From a checkpoint of a small transformer trained on Wikipedia: biases.
Each number is 500 + 40 x the weight over its row's rms, rounded and kept within 0 to 999. Layers, rows and columns count from 0. Numbers have three digits each. The size before them is the row's rms in percent of the matrix's.

# up: layer 2 MLP up, 384x96, rms 0.0764, rows 279-324, columns 0-95
# down: layer 2 MLP down (transposed), 384x96, rms 0.0764, rows 279-324, columns 0-95
# gate: layer 2 MLP gate, 384x96, rms 0.0762, rows 280-325, columns 0-95
up279 098:465516523579548455462465446455493523478458481520522488529454501532533529509556492515470530499562497463497541475495488450544499558478451505543558455516497534495477441511531462433595508516494537550569396479528490522498500508460478498494530548484492475415536530458505434470532454563394563563
down279 105:454468555540457498494472559518573489473534574513520545442559550430568470406477529497484537426447545504454494535477462476589546504451508516550448536472487469498482518462452512486481475491513493517504528441496512557555519480486552475453433466542450469579461524461483528532497449475468567502
gate280 094:497428459499473516447538509519556486539473481495459434459493548491516476544604559561501443482453531553536541513494548511473512467473486470469489606472528484470486469533449471525524589542534491548478432565476573561532528563542504466444444504498434465488509458482556533534501529493474528493
up280 094:458519419567528537556429467525478536539518560511457462522507548623467514549508467519442524478523538487545492432522509504543477533540530512589517508460549486492504507464482505495515518514517466450478507455479421475480409547569550448560494521478471537474461463495546562487504555521530563501
down280 097:510444530544443539473446498565522477418508533464493450549513476550470481481535496499490505560517473526461543473459460556475462538495428499494502498529598484449508554482522543502444500484459549547531505596481475569526554551553523550533522485482476443528412471411455516488459491525547503457
gate281 088:515550453549491434470414560488549448549457413512535516449422451490573464563468536538493521461521552487494466535533492483512496492520515490478517524606480503486553468544503521541478434536538463473465484462514573535585510533455500511459486493552476489520464570552457517533481494546453461515
up281 084:453542532510443556557448438503554522516480493568506479524475438460548503518479470560468502523479528492462475575498468483440497549405485439568492487460488543518532479511555506546502505450470522532544523470476567461521531508435511464488471541529584508472579556511505474461486405431531455481
down281 088:484511495544444503486489539492406508386510435427489472463512523470482470503531509488566511461521433485533528460465458507535550470522564526427480583513494464456482528516458471496415526566446421546454518482559520476491461543541561497500517491529437487496551468521492479436566528520497537508
gate282 105:445413509468460556426551502485477470476455526423467568490550468400472505516446461558489478530452473527497454546515526546488523491498517475483528504488533551478541515468473467426477496460488549437496556565478480493542557485501502450575419486491570483533514515500496503548543474468548481411
up282 107:458528547452525535463487465480477568565457457560535486491504438492528481541495588531491522543530512508572463480467472500492488494435537509500559529505562460585476563532510544483494453500475501499467535547543585505506497456499471444442527461473517513490444432441611502521456446502542494569
down282 107:510562538449459549494492531511495451457524511519536489558477526522584546491400385476592509582570550484529488577508534393520469490466492508446502501517491442451552457522575488482501482488499461490494524493446469499470497489538472491509461542483536544510472512490476531511502494535570453539
gate283 095:553516547514527533440450504511416435561555447454468455465475538529476546546488510582462470504502446431532460406493522479454539497529520497489498536540523501451471459557453513482557469462490437520473536549520499482552522525536460504516481498482499557476554464547434506534477544507587515414
up283 107:470484589474468582482560530528512519498484483414452557470515528574420491457473479456514493511480454436520490457457421587465516512541473510512445461488479438518530440539535476467484524504501462494479527513481513464597595489441559476502493475501492500445559443523452465534496513492489453483
down283 103:447499530564479531552542505485466487456526597447529529480517476475414483462551561492507488523520446517492423558578518483488488529513497503477440486515489419545548495426550502514487539506534495425550557527482468585557552502459554424465503436499523481490465434531521491520491537522460464521
gate284 104:496521506529499441510453478517509546553464545549491489489455453575518553509577496510501500477471551524466465455466511526431520468452515503504452476520528471542540531556566550459418444472530517563480553485480547480423452415548435438480509489551565455490496539468481490479444416514551510528
up284 100:509510473501560619443473524544471493448515516392475501442479541524490476543499483538555542479507511476566468477485507486522482529484485495452483509538509466534533440525426522428427526490558477503461530585489504503469534548529466491460489555569447568533495454553576431506457472482522512469
down284 102:501517511480455404531542490534513564580443463584486447552508487507490532486488477496547421468499489501416463492498493532420537524505532528596517523523500472501504575458564505526520494491432572474498463462465505499515503441552506501409496492502530537459510568483471502506451477437540426521
gate285 095:489516494522429543460519479445554606490478483519500561503547426495549463514533492474501521490473547533491445470428453465471565531553538506427456552616529537544485536487551479482476508438541523498490517498525530406510475481547532480485563493529563489526540469501437462542520501458445477509
up285 102:547539441458533442503494518507452437468460532575524468566544424484488449496509438495427450468472528527479517474520565466543548518509475546560502530548531526482492525506467493407508512489527490431483457488568495454519479464504532459480537433511406499520511470499503479454565440468413555491
down285 096:451420502556592557534545497488515459563485530450476524459517504513555591546502596531499505466547519494525510502520535449549503507532447504452554472416455524542446519509493543534487476521514483504523479472458531494422561492534491550526498485589508515527433490508505569443435503470545464479
gate286 096:445475522519488513547513588561524479441439442554543560511557475510509436485453576526489531538509501485424529427495443464542545474575495521523570463453499539485494429441459479503510477464475505474517530518558479506552510495480421550451451520547477531525435487540504538476434544467508468496
up286 095:422461416500517505527520509460519457499445566481486524520476481543486472518533491439518483547481430524508570481442454479495482525518473502585449488422579501432613523512518439509506556529521501508506460567488439469578556473451496525479517492472457500541493472542424521517479480497513551446
down286 093:481520591481491527534445523513457522527529401593527524465490535441539458576436461540472496443492522520483391560505529477497537484456536496422534494555436488514424526482512516462479477486461487537482549520481549539485453569539506450475483519521483466462473536504554455508485462528517443466
gate287 093:547472499442450466464447496573531518516555455499463520560495475523483478512469509471457468525547555484448551455536495578524560461536564500511435492484418458483520459432595451482480523466509444444471483507491516477517575534511494504454485556495525484454538513600436485487549535504495460562
up287 093:562464440443498591522545453477463485497396430487551540494546454484483482516487419484529500414464530514548520518503482455542487496512531506529543537535558535446535502497441500436472527432570523439408504514451505488484499494552515533472522438493530536475508485485502527492500549424444544516
down287 090:458552493525554508452432542534513547495538539554442458449471470455501503558437592469523425521478471555505495481462463506454503503503474463517460455389551461487447503509539470489494514557448532522524496473510513472447590534453530511507384502512496479485461518499507468479578495567469504489
gate288 106:480503509524444497467575484561528488562487497558553489501450535502533496507449467494505527533509475590513509461469431556428499488542513491525520504507530583496530513489547479477491570485473487484509604525444509469438518486559396506530455506492477539542532567518456448403524534479571540474
up288 113:567461483446542530555475522450428517463476460511481508466479446528499458534552498490525483496549550475566436484505510563448519531444506521485547551458449488515566540519535571478534453510463567494476447485530498523514507508476551441458489494483544530489480470466497401567470400567432532484
down288 111:499509493477453515448596517582477466525553559530570437534486492456486548483529464506472498484520455492534467553442441546428518555498562492482570513528534532485451547492491426497505518482471489481457563461456491474453534480550418461549514514495494501502617520578522458455532519492523518511
gate289 109:463516500526483573512507449470537491502448535546477479505463523548518522561524535547498486511519521509560511448423444500490558521445515560483532524535498592441578506474517447558503483477454517456443435479500549441547476441505496475490503512443505497414582497533488467563520498513486601433
up289 107:571519559467455576437456527516543545519505470436417459511466513534446552490410474474549503472516529488471457496509526492528472486489511493503447520476437492546505504494461502437456470547538473574557475530478455542481516516523448543474509470566482424499457574474525521572440450494533494581
down289 099:413490537434526521458440499509517439529464505507510548508476509496493449552560457479538534415529527488466480490553565514524557558526467524620498494464515485462478528512569429424570515495512539518483452528543428501474542491435491463513490501465486464573416470519469466523480479523545516514
gate290 104:513507538518486497442437497511506504501528482529471541564480486448522428438456533529477552595483429456491519459546577582567489464506516519503454476486463460529516510503487536459430555551507537493478561441567478492544492433498537511519549556509428431540487491486458486513455540509476449575
up290 103:571468473460517512476471549463509467473528555525431449500527430560524520478518544504516471488526455470476510487459448484427578519450523440468455477528494543529429532554556442443566480424542464523505515507488552429514508489488414473442480482486507538539488476487431475545573519532547458470
down290 103:457551522502433550546525454508495523493485452506475566457479540451507427486469521516489548536512440501492512482512521545541449537558479554517506593538437539479503514513487502536414518538444501492415515540485431576469438482452549495546470506532446495437540471450491473465441442502459483572
gate291 095:439474512502463512552442443490513480558575538507460555509541414525537515494450539519503514577442503488448544550422444466487458489462444525505447504483489510532479513464518565508575494455509503492452603463505561487520559448497453506504486497457440488509506552526515479459423478451485451441
up291 091:527550511458454499462531520451514484500479460557500482539461551488489470470552530488572437467502475519496546551550526544526495492560570551470506535489429509438524504517504511460510564586465504462478471508505409514438482518393544533444503475516570444505531442483552532536508538430529436479
down291 092:548530536517475469508448396530485504478485534487510465501505452419465469513408536518451458512501550477546472496530498445436548534574524489522520490541536447536511509483539526520545532474502428525496553429426513556559483519561506480541531552520480508483502519493489519401419474535407502486
gate292 096:448531493557425478531471480453472506455518525539541516509536473513509522449526539544520472551460544477444565464549452521471468496537438573486472469530502466457497525435477548468502482479542553444475503490518503452491471560523574471523527469538476409544566507463510538509576585428450446541
up292 092:469561481442515465516544414515478471493424555447504530582528512508481490472459532509533542421512507525492494488547460410519561512570450571544495491515514506467539535432560489498518559448420458462499486534467457535573524530451503468489486507510487526431454484550490434450538537504454491515
down292 095:497464498553536483456458547523493511502555424565512554475487493452551521513540460489474500531461454524510474548488457569503416445429474430443469480507566538521461497556420516502483427512562527544545481474550507499450494460565495527499434521507540527540472529502467568484416437489538479529
gate293 094:578553488499524503486492500417456517469481505573449464507481571468458558477518472469491560568497556527491495542531537470431518473532460520468522506551526563554538477570484517496482482471501533494414425506481457527467452490469527532557497489431524576464473507449496595448435506548515473532
up293 100:444526477472512538558565477529459502548445533474458571499585484426477494541532466500500490469465451516587515578504511485535480533503484509541435519544548593459449538507570503473446497484451499490507592460512556488490470449518418512481489472456439484489525470502539503486456455499516476418
down293 099:572515492491449551467536531426435488549517483564503528485479564468437458482508395514489531584479504434525475507475534518528488483530442505459533524518515543514496521469495490522515515469466575453440482480459542522560470459460443558579478492489484529501489506432528439499447474583459433542
gate294 104:491555488494509526450485516570505455509502516510593527426513431549527492492481482560462497486503497549529525426521461443494470543472522452515517472472593441477543451528531512492563533541439473444532558521486466447537485423487429465479560523460460575561514507535481497487475541521526572444
up294 102:480552516548517498472518440485469493497510524529530572600466510558510480486466534462450577503512520487496544480458516533492456492584539455432512518488594472498491548468465522402600555522502454495485527552542538502565514445449463480535597509465522519503487498544495509515452481521513489575
down294 106:474566454461457505467588536498439540586501513522497431522444456450509460493522519529488407535451501510451469526475481485497479491464499534550454546498509576480441453495523452558444467500516492491527468468466511503466502575530524485495514536494518446476562540530453468536575556382474472490
gate295 096:468484493457441558485556414483486551543538427486536496486526514493532455553500532506534503566533493459509554480457483541523528547521543527429523524482502499486422514529500524579527509543488440500576520435458543512576547468524547434506450492511578477448568522448468475469476511501534433441
up295 093:489497554470492452481482456493587395459462450523502573476440537475466527489480487519422561481560554494462583514537466500446475507472504477507455483507525587476460478473468472475439523506537564453471480484493512513539483472555460578514542520470458521502593569483500469501525438461448515486
down295 095:450501450483447468453469529491445469512463563495536477601479471456486546564458524531509553508475556509549443450463535534472552484526421417444455490501462546498445463557422534469445464545510478488546539433475463550505532517491461515539499486520460540542452497467527514462495551519560539535
gate296 094:560537508503577538476414489484519440445526528484520467532478496483545547564568518493509539476515483434468545491487455425510550494439468473466500552495473466512523607589503472491487475496541451482430502504550547468524480536451572487511540524536446485522443455554475522547514585533541492505
up296 091:545492460573429446471460512547499509433505425533459421491475461443493543516476560443482559501500523494472546473471501477500515426468473527523490516530480489560411532527463496542456491487513520486479562502547559507458545502463517497525474527540475493474407456436499547479577607462507475528
down296 091:525465521502498583475567480519507527637514565522484546503452512562542457464530508538511490472514476515504503486489525530468437471557493536531443474486546593449518505499532487556476548542543498509537514529501490530479458552559452459508463517489549499503568515499452436528464401497448468415
gate297 099:551435440463533522421515482497486500557505522408501489461542487455530490540584456513476532449526459560541472489492510459431447456522539464553489522566498487568478457557451524471447537560482497482513501521493503474418470457611445443461480557496512456497481484481455508463530512505541458492
up297 111:496551514490500504442521571510479531563566469420485596439527539470467534436527522542435546428523544539486553465510445457516468475487523480512540497575542448512517424508537475499477492449554538509456549439453524472483540418532481489486464510532530435554518474554459487515550510521516463482
down297 106:496566543481407523566498512533507479470481460434528594480462479513506538568469521528469477481536568485539546470545428539486515546469459518508528567483547465494443442494574457504533457449485502515404559436504529474531499464474568460543507482497510483472548514506420466476539540485548473489
gate298 090:443573505456460550514546398469566540506548472517487475531462450531469432476529470464455480489588492475505474491539485463471426499523511516531456435471508535491517522446439512503461503492527522474538406513583547442493529485459518459462496494443492502453533441556491506544586515470526534548
up298 089:476524386531501516586570502474499506400521519531548496510492431507518465569440468512474497480502535413426530556492452519574480450454489518537537507489481469494524530456439517511448574466512513475468504483516498449464443527519493517536594505459516449566560474548515539487488478527476491487
down298 095:532423530486432546479539533560519463543489508509455470421454530487535581513522492463573537508513582459513506477547480555459580516489503551441507523415526481509507553446508445536538527549468517537480535509495592529562528496490513435505483444472453524504492540436522458513497479520506431549
gate299 098:534426543509482488455565474524421473527532453533483426506427510435527480577533493546512484505445529505510451439532564562544469507492488546527526535496417546489477501490483429512551484452438476436477439477536491558490520468487555485510538582563548464491489431505464482497551556495503506525
up299 096:489491459529447524489470510469559543432509511454435512539576558523450496575440507505527573466543525506508485522508497586433448497500579501498427546463528475482456528536429525439461457495522561440493535532495525442491458436495481485503554481462537561541511525534470538499539505547563487449
down299 097:447472559544483534462542469467502527514429448514495493516508482487527457465497535542534502468502539492533455487581480550523536491458493539521548535553440575488456438561579477479554516491515479427567456538544505499462493435458431495474459590548497442508434509544528514460494520535561448453
gate300 088:571485445469537568467452522512533501507505422471478539560501562479454487500590429498513423521550516479504517536516473525446497628520462502541483561465469510509546526522573512464470465488501433565503458463471459510483454501495448534538451486436495482418494465480542488496459469526531456522
up300 087:505483512531489475469563421517524465465564506484482481522458586421524408529527516526535486464482480513527487477497449492443554456523504519455526501556410447463504580461543468476530512501443552494551536523479503487540434458436557530462579550511496513424505502494450469507497458540502560557
down300 087:515555466495438539482483562496446463522478513460442472541496471527500471543478544541476544487490457493485522467471604571472462536487546398454477510474536464527517436499502551532461440529489498460482463474526541491472481544576511540505532458414455570560559533577494539520535464503570510492
gate301 112:496497509433468500524539473490565561470480551452503490483550471471599451525502525525472517559499481558513454485525547517456411516502434484514417588565540539534539555537468514490477478444474483491441561548461449452504495471548483503503468498485477452508552475559460485511428525533550457434
up301 116:492537437465433521442485502469445436508548492511536526428428496529469513571570504466474524467486542490485566592519546473444508489443555574537518497458519465503536495451527447533487507538455563518530459436490532554462476449452488462526478532523505518506522460444474483487582454442469505561
down301 107:506531464444510461550527491503461533497444501441501488462446503449579506560552515474502490571511498539543492510564474465461489493489556467452512521573534509461544530484452580464507504443496489430502535472472463483484484490531529536577453606481459529483554482569442514471463438574485436547
gate302 108:520543431547482602474443466455498522480536478536475453456522512497485471511570490498496507524501525444495549510508481464519442554509433498444493564593482560451529477505536464523461508461556480446471461519486483483396550466581438456547492563473484499512536524569471534431487466523485459505
up302 111:552542419495460418495516480544489538491476525510473482427457527496524508474504499467491586496474517524533445482550486481453455527442522468498465549560521489552572504510472594520480493456542526420453547523425507575464459540551535540538549498459477569551501523483481477439498454513446466449
down302 110:467520461471503435459446556508507556454460443467441542521482543490526549520460526507464563454591549501421572459539507489518528463452499452473470473581477515476434501516451493450490514571555489475470515504582442476500470537517476418520552515489485574523502484542515432466481510475500461546
gate303 089:524437495508486488468529479493506523455523473474532463539562489384552433459510464520507546537474570504419536576520553504471477480552428520441419550519485540475500528488540504559470442464464508536501509451564442437547545520526494520448456448511493502454464477477473436456549518504530542478
up303 093:497524506517570533510497571509507490486473545483511565508489453512529532454537508523499508528437432581577478450459532572457496471494515511467543559483486521496533476522494485505508547475480482425501578534442555577438434451484470551504493597440503544549535500482488536468510433511461407492
down303 101:535460571546469551475524460570531546509465476504527486517523528491487460493558492510510574564519546494468549549511587491463488463538480533456489506514416554575489496566518479576500503420538477506474493470516496418540484573512434483485507455524471495481437447500480433504603543518477497465
gate304 089:433509503505452496437539464495546463526464523495458497476491432482502399491416453487580525551473536559488487469466479492555494505576513565499413554500529532499506561430527509492459498498506488581463478471540493457495465503503493532507511467471425470464553487467472492555436581459478511423
up304 092:553514458496516484489541473465476463413483574545555489525507496475466511560485489475515486573524499496498565529463497557481541496481494521470420512461544570454521601462504450455525513562527492507509439514467491456541452401436416468511490500456423479516540478471451488494476456431523546529
down304 094:483464394496552497563513492495499526525499472430428457549512451459501571470416478500541425433514588503497445486510497441530435513477511438469525451485513495461486455499493539507536483511484468487516451485441482475526560534571561475526456499502516583474529554486466487548490457505507413527
gate305 095:457531491477472445527515542441522508492457571457440557522477505462498533456448498564465474535526453434466550449482567508514547490510456522454522495476547490505548501457530496533488568455463566547450561572496506549529481533520516479542532515462451526566477529514405516554439483466474576436
up305 095:510528482494500472498522508567482504508400530469514478447493537470487555548503476457508502481470585545544492455447541407509475557524528478559512582485531530545469565531446482469596503468479558537503481453466519503444527530457536412457458448542449474484536539525454457528444502480536473455
down305 095:434541554569483502518448546446492485483530506525445482525535530441502447472514584550457518502521406468515456514439507547436575443471516503415462467475467448456525497513506522505469497524442440523473505535467468511462511525486505489516560496477489531549460430567480502542432426460460512439
gate306 096:469489497507501475442483542544481457499457442457566469494510430482420480507537505497563421559553531487506505502528552506496564573511463532426472517457580569459457469564513521467486536461500486489454494573508495558565551464413471487495473487500429451535490449479488492544458509547470546522
up306 093:467470452566561520506434492505471509577550536466502494529499555548505542443545433524435441485452562560464481518482479424488519493558505449605512573522524496541506536499522504502430466533480546501525517488457527416464511496506474530576531462465516559458473530567470519494477532500561480536
down306 100:456497538457511489519538480511475427457477411537541473496519534466466458544567422529564501492524518421516468491532475582569533506556500461501488463495547486435469548527530524489531586486505491538428418551520472536454522538492532546476503472464462494441448484537476435551530504476508522575
gate307 104:505433502570465486530487480513433486504538512486467547471535520498517459501473436493491557493481457563510537547591502493453433526482525545568470539422568505514435596536529494522476551559538495502521419489481463485537471493539535485577493516472471525518511491413472457406454513522509533539
up307 098:512533561455479575483476477494590507452443468543493490515478428517526512532461545477534541503499538473541513540435478495572576525433479493422522413528435489492557423470482469508499451471468454505493525519560519478467486551462520534519466511534463452463484513543472501527568553453468574444
down307 106:521541429441472459392446583494404522521485518549576500540508508485546520492548462434505494520427538510459511476537475467540513599498496468518410559540459483525469540486483521468435526468509457478463466451455490488457507461492500530539508537448485510523526493494511465513456457560433526504
gate308 105:560441480514520469480413498520428523512506449481532465490509433513481526492499514521504463486462509566541456451513536473483538553515555471548432534515468553577494502527550420397521503485507454554542517548460496451499408467523462553492511501500444526496465506397478476435514497525481537561
up308 100:539508521458459472559500468502543508510445540477521517519548484464470428525481446473539500516488568453484508468468519445562499489552536504536522490452582519425492538448536440435486494433492535476481481481530487386563539564545519586489526542566526509447503466563491562519505549454513537526
down308 102:443545446560490438515537453525538547508552511505468571536509469514505483520540544499471586529531453439525523550548487430551481512462577563460490446476423517542450489459503517512460528512512489465486495493517439526463510449565521434587542514471571539557482459499504510556472490525431497518
gate309 098:530522549487424582456537491483494551481506508452501554499527521498503564549504468524495511469420492519481538562425512496534450535454472542538473540550506459549471485487501472493450533560498507482416551532456506482483453486494510506578345550478469523536461475497549472471461533521569519532
up309 098:491531517537460455512501471462588484448481496477528509472498492400553468492446541519455539553486531543473500492534437529451508487562536513457503483477455478487506518436495602466418586489490495512429556548438437455526550461511532506483472527508451540562471499531541523496469546541501422458
down309 106:543552516462486461524536562501581468476524513520487521509468548538507450479511457537517530565489474465483454387555517519452540541504588504467473492506573421455528540477558515507487583520456510526493532496518476472495528476469534522415517539480557587484555471503463485501515491514386472497
gate310 102:522521539425469565519547532436473560479543571508498521473520514471537542565525475458480452516510431488543533512496485468493484535505477528537429558451576528436571512561488499572485477517473479487429581574501470454473543446558494522424463563495531481540524515504499536536448475454522519510
up310 103:490516510542469511477467543519520453417508489482417527509473437488509519511542458502459512476427542485522410526511526477506544451559489568439502569488540479494471553540428442507487522486438485535561450479565491538520482525482478488428491491610509516528457521509475538506512494461451533614
down310 099:489511518482486451415473545438541489483452482570440480490463488500477492500549542490500507510465493509460544514521501525556524449526450508495505511422549550403467465477538574506580459496512478580539423525518440498575564545511505567480538522528480507467543477492531468455496522567550508588
gate311 104:529525479455539531551464493501491503559508510499531481563464488535450525492544390501462487551526467460569539538502495518546512589433536434461519446483431487527541550556516523477545458593461510461556459495558505511471443405472480498464490550490464516435567491545485518498474495499554511500
up311 107:533504571491402494517505448445574523527456494550439552519481532565473530480431508503481540501470466497451571546478446553512490533446513524497487560488490532484532464518477488489510543454512509462490508542427534443479493471521524436497514566466537555461584558464463545446442532433569523483
down311 102:478437585499459508458510516467464505551602523445529483517512490500484510497550600517507549501488481507572427467539463519514512481497558511605496465503457558469540549466565507465492522565484553518529534470454547506539546535462556486472514490412460499509507431501490536537474457479422484513
gate312 097:599426519484516481465457504588507414545530517464552508505530516502484549500564455501544434545451444505582583478440487505467553529497477571545532511494562566486467500536509510499498471494465504564487475483441479483563519469484456495533494500515446501470569492437467521444492550537553532482
up312 102:516456531443509497451473530506450469481453471517424513411471546540493449453482522487506533503460470495497525496519508576478539570529477518454510527533580497594441539516511414439500476518553499562496524549539545432544547437462520492521556503518429466503515539466478456447468486509491424552
down312 098:487476424498544474497534536495545550456499488555539475489462554509473478479453419496454421445562561552471445538535545518546467537483556517524557569511448489526459470411544467474563522476458482497509501538493453445450563545503564527530548517525492488419549521470548529513507461466533482479
gate313 100:518456487566515535493474472535428540468464515483514586540528512519498567513572506565490458451507499552528487537480543462533562536474498443428508587434529506477448514453458435503485512525524503524518448460537470498481504468420518504459481564428494459521466472423477531590556497486521536550
up313 103:432459445532445501513552499526473465438497512545557522533524516487501542523511466505448502500492539547441463580495489469514496434518475533551507525449552491451463469510485449562527457525477496519467491560541536504521448529457441584573499541515532469469424477469420474506569512466433577564
down313 106:415536488519430452486498480555509513511519545472531459533460416454459484502435459424489577558459423527445516459520507516486482443556507523537463423513507475467535535491486550440561490468491533453529539534498529501581459526553495470480524481520534573520568576560514477475498484507472472469
gate314 100:569490497515499524380487548552529506538476494485532446461448516418515517490478402511428539471439446517502500499516515563445514504526496491472505502530500462537526517519479446543563462496440506533453451460529567556473491494541457467481533565498504479535457524504430554405545510569516518525
up314 102:534463532504573455461493509529447484521529455516539522437464561476433540479518498468554474540423510522483531520564495549520577455452496518457498479498554497568544534563422545460467462540476475538503532458474520547465444453561492505469447486483448593532477559485474560507506422520468498475
down314 103:480496492527529491450444523490482545430492513554458471579441492441562456490520444437476520490453478536424450505454556463529444435514529521520432450547476566454513493465495505508477506397487460468547506542471509421543505521540505533464554456521498532499543533534557555485446520475444506455
gate315 092:512515539484410509575447520540560463588527494499455529441453539540514451512478503525485499573562497507456490470488444478487550444546460585536493560455469514505418525477535450559466499508520539531574533521549475491527519583451521475516497455477525506464456477491551463565506490460494454551
up315 094:535431539487513546510505575508480452476488497498499474428438500495561578549479417451405529548547514571480487514498506420494473488525448480582520500496479436454514529559500540524465563523480461465549500514556495443498537453498459436464493515400497472422470523498486528490503463527485497485
down315 095:547496460504552440524453444516527432536500540469419536566518468543464417495429547548569485458477555480516484519545503530465481449446503569437521474459543540473519478457534480497503454522552553540510501530484516549471517574495512533484493520581490560493447490448588530518496517447533459488
gate316 104:536409455447562553409516481557483468513531447505488460534447476548450520544573472567499495522560506467474528493484549423432488572488483494465424459522526507476472507483450505481496522494420452540451535514492470496463478466514496471414537535508493476502478529488470496481505528537605562530
up316 116:524478509433545566471515503574416527488481465502525484560516501563493559471552531503451451539541538482491475525544460409470501517536531495460561409451426412567450473528471523438508442541509490528467492495527499474506464551507528515433517486547511449561476522506569494487467479477559496524
down316 109:535544509479525483501509469509550480467403413455510563519515578483497455441455504502457472540547543491479497499534421481573473468517467481580543454504439451566494510465434483549461474484543433495497473514501527454521561561551489557505506481471548536505561512562557519543541510454456461505
gate317 098:508491471487588478553411469473398503515520561476503530559467515536541501442522499540444475507511502559468458507554554460449422464564546526460557478545532501548485501471445518453513486436546534556466558451552441547479482506509451490489480445507452535518458540497455523494519447480491459451
up317 097:496512521479532507513517525487467457479539468388552535477544455481484528464558513488514473461461421555606475460517451498420495525506473449539558525528467511436529499525461496573446551569535533517466526490461445497426552510587547463536495483428525545478520488525517487507471557533519499534
down317 096:542504541513560527522492468454475458409459579532592536518511512503505543459470568531465544485485553514479539471529411539487506525549544452491549517596478503554431465535507469463532527458515494472479493465594471488531490478442452557508497541563472437447498488483506495502537447526476512561
gate318 109:555495554505466496431578568471494488471489509557543425581538533457501493516477468575502545495554503455458482436407515545525461472519463516453500478522515527499466507525532438430495553522456467434533527496532524469582550438429478473517481537472501421463470490486529503519504546497433531500
up318 108:434507539449467507541502569516514489494493490479441572515527572437524506557462524471543513595493459514464474467524460483478465461530512471499454479563463511600501440489485458533468532555461474515448461451503490513524521416533466407481482562509523477466527484497533551519512554534532394524
down318 106:453512539469455487455465520478510503534565486491554408521498452580534490465531509577458502492508491479458504541527537499473495511485566477508468594524542520492476492441408488471538517527514450535458462603532486520481557582504514558482502418514510453469442525541563532455566528471535491487
gate319 090:499486518529525440539500557484526567449472502494543440480542555541452424454573458535434554505485505504500507480517492489459479550478510562538498565493498496551451517462549505423515468476529535471463564481528449465470540445568462478512477506532544566465508460605517523454403519499502475553
up319 094:534478508413454507461551450465533497555512543574537504426532489544555521499482468523558480528477537468564539464455446494530620459543498491504469536522542545493524482512482443542441506477536419468544512459526512503517563525545448479539552508502482473554541476521414507427498473531453490522
down319 099:473488491565517517488492460532500515515472517435478513422440530469443492438507434547445441487542495456506485502567539476492512540559517475529466495551496504525550570571511532519562479512473395526489475545531579488536445523448530557470473459455556515542455477429513519477473567541550447473
gate320 096:538519540517506482491573509465478572395470460429486482544490563531497475521541496493561560545492522504555464420482515448527450489482479546407518487517500422472464558502534465520545547497510471486470475466516524544561473463550454475560440479494512498536564485579491535536498490472463483414
up320 088:515583509509501420496447480539546463482486444553510469471532561476472503520515477489413544516477480504492535456507547530427544546536458460472506585480509529591539491493559519458486468516470492510538474465507545467421552544506471497566502541512435516472457488594481564493457476470587486542
down320 088:459475534529457473570467523536492423554506515567436460510495441523477547510542496589547554520427464545504443536447451442510435498483490550467488521558521458459432496502447478471523489588498537544491472493503531487439441430530524483571523477485459517566489452513475500487548472523532551502
gate321 109:495560524407498457513479460481543502493486454474484514593467511514514575460519483504473520539526479519503510510515535499517442535558517514557513414441421545540530512548521566467463572493435497488484437420518461562442542506512437442473525506476492495440576515541445454533483503507568480482
up321 108:568520502530421540490506524371513457536507520486499455507501490502579540547442500520533523474471435525517520460548535502536484549581481501443495506507549469480484425479467464553494502558459525595535544520533380489563463505483554540516527490517490489484494491505533524444483477518436536544
down321 114:466521582515511466529510463499523492523489444504502436482484518508501532554503516432442507454546555519508540444514501496506448476466515496495503469490454436526538452564507490496557504419515508441530474516544563560474591471471534467518538594488583615504497561516427448474461473508473455485
gate322 103:473476441490470570473556475492511480493513466432532531528490556494525398419538505449569468573487472537467445498521595569528489520464529535487559467477437518532471506551517505531429528535499513426437546520535514496457470492545538517486475593492518478501460430509507557522541528512548501495
up322 109:475500570483547521457486472493500497533458581509463485471530479461476537491517516555508555438490512518512590539447436507477447471497498467485552532501496555473531569525490502469549457453483542505560537558532490480472562556545495467496415486438491460468536537441452560519476416499609517460
down322 102:512510461469520519408536469442443513521538503400553542509521474526498458479528582451554500539558428546479423523519553557561461515457545565515549512576479543498437539554510475473431547469480548462478515533480535486455481474527530538551489546509512511510452448461495538458493496472537517495
gate323 103:490583449494477501539493518512470492481491491477482496474552410437537504520468491504481522529579552533539446513526544457492515517501508541506506585478525564462524505557458547463530564423487523464469464551504509586589518528484458420477506576464500462465510409437509448517479489448482502549
up323 108:487548382476451532490557501469580451464502481442456505489546460462492539528492471501511530477553542488597481527487495530528521437533541522478469505495502494456508483489480522550463492436524521481436480482443485531524574484466479515537521460587515496484468421473499459570576555429466542437
down323 104:548550550502600535468496595467503509479529479500423498477543555553473521455436556490503511449560519560548546527417430480486457506480480477465511416528491424543431488517479495443472508448524513510469530494519505549514463525515519502509490459507547504510521541455468517494391502434514542478
gate324 090:546518523473570473526449504465413461519465488511462486524489460494481442495523511534477443496484516552505446498410472496509437499446519480496503561550520497490524538445440508518421470534489470551534516478452479496438553474531378538497480503556524504479567488592532562519434523515532425533
up324 083:566497504490535538562541501543611497465424516460528464536507548533455514511517499539517564597473517497494483500543489514528537493465497492510569423570444518468520489547524463474489553493500507429520452514562447432459457472478526478523563409528493459433441483509491465549540532483539496480
down324 091:505495465478514476452588412527560511470529472506564533604518477510452494505472547546442487498465490461452516429515516510489458541467494489517470549459489483598416527568478430514536516473450463460432498521475485439506435522575494507483460549528461494485448514540495482504545467497556478448
gate325 093:538518452523503511451501460441538446543500518508536502486520573371567562533539506509501513484439462508461543482521479518528497527516533514559513508478543548492496508483546510460423537512551446381501558526471443495523479500589434517463467571509479556482533531547469539486458497481462447511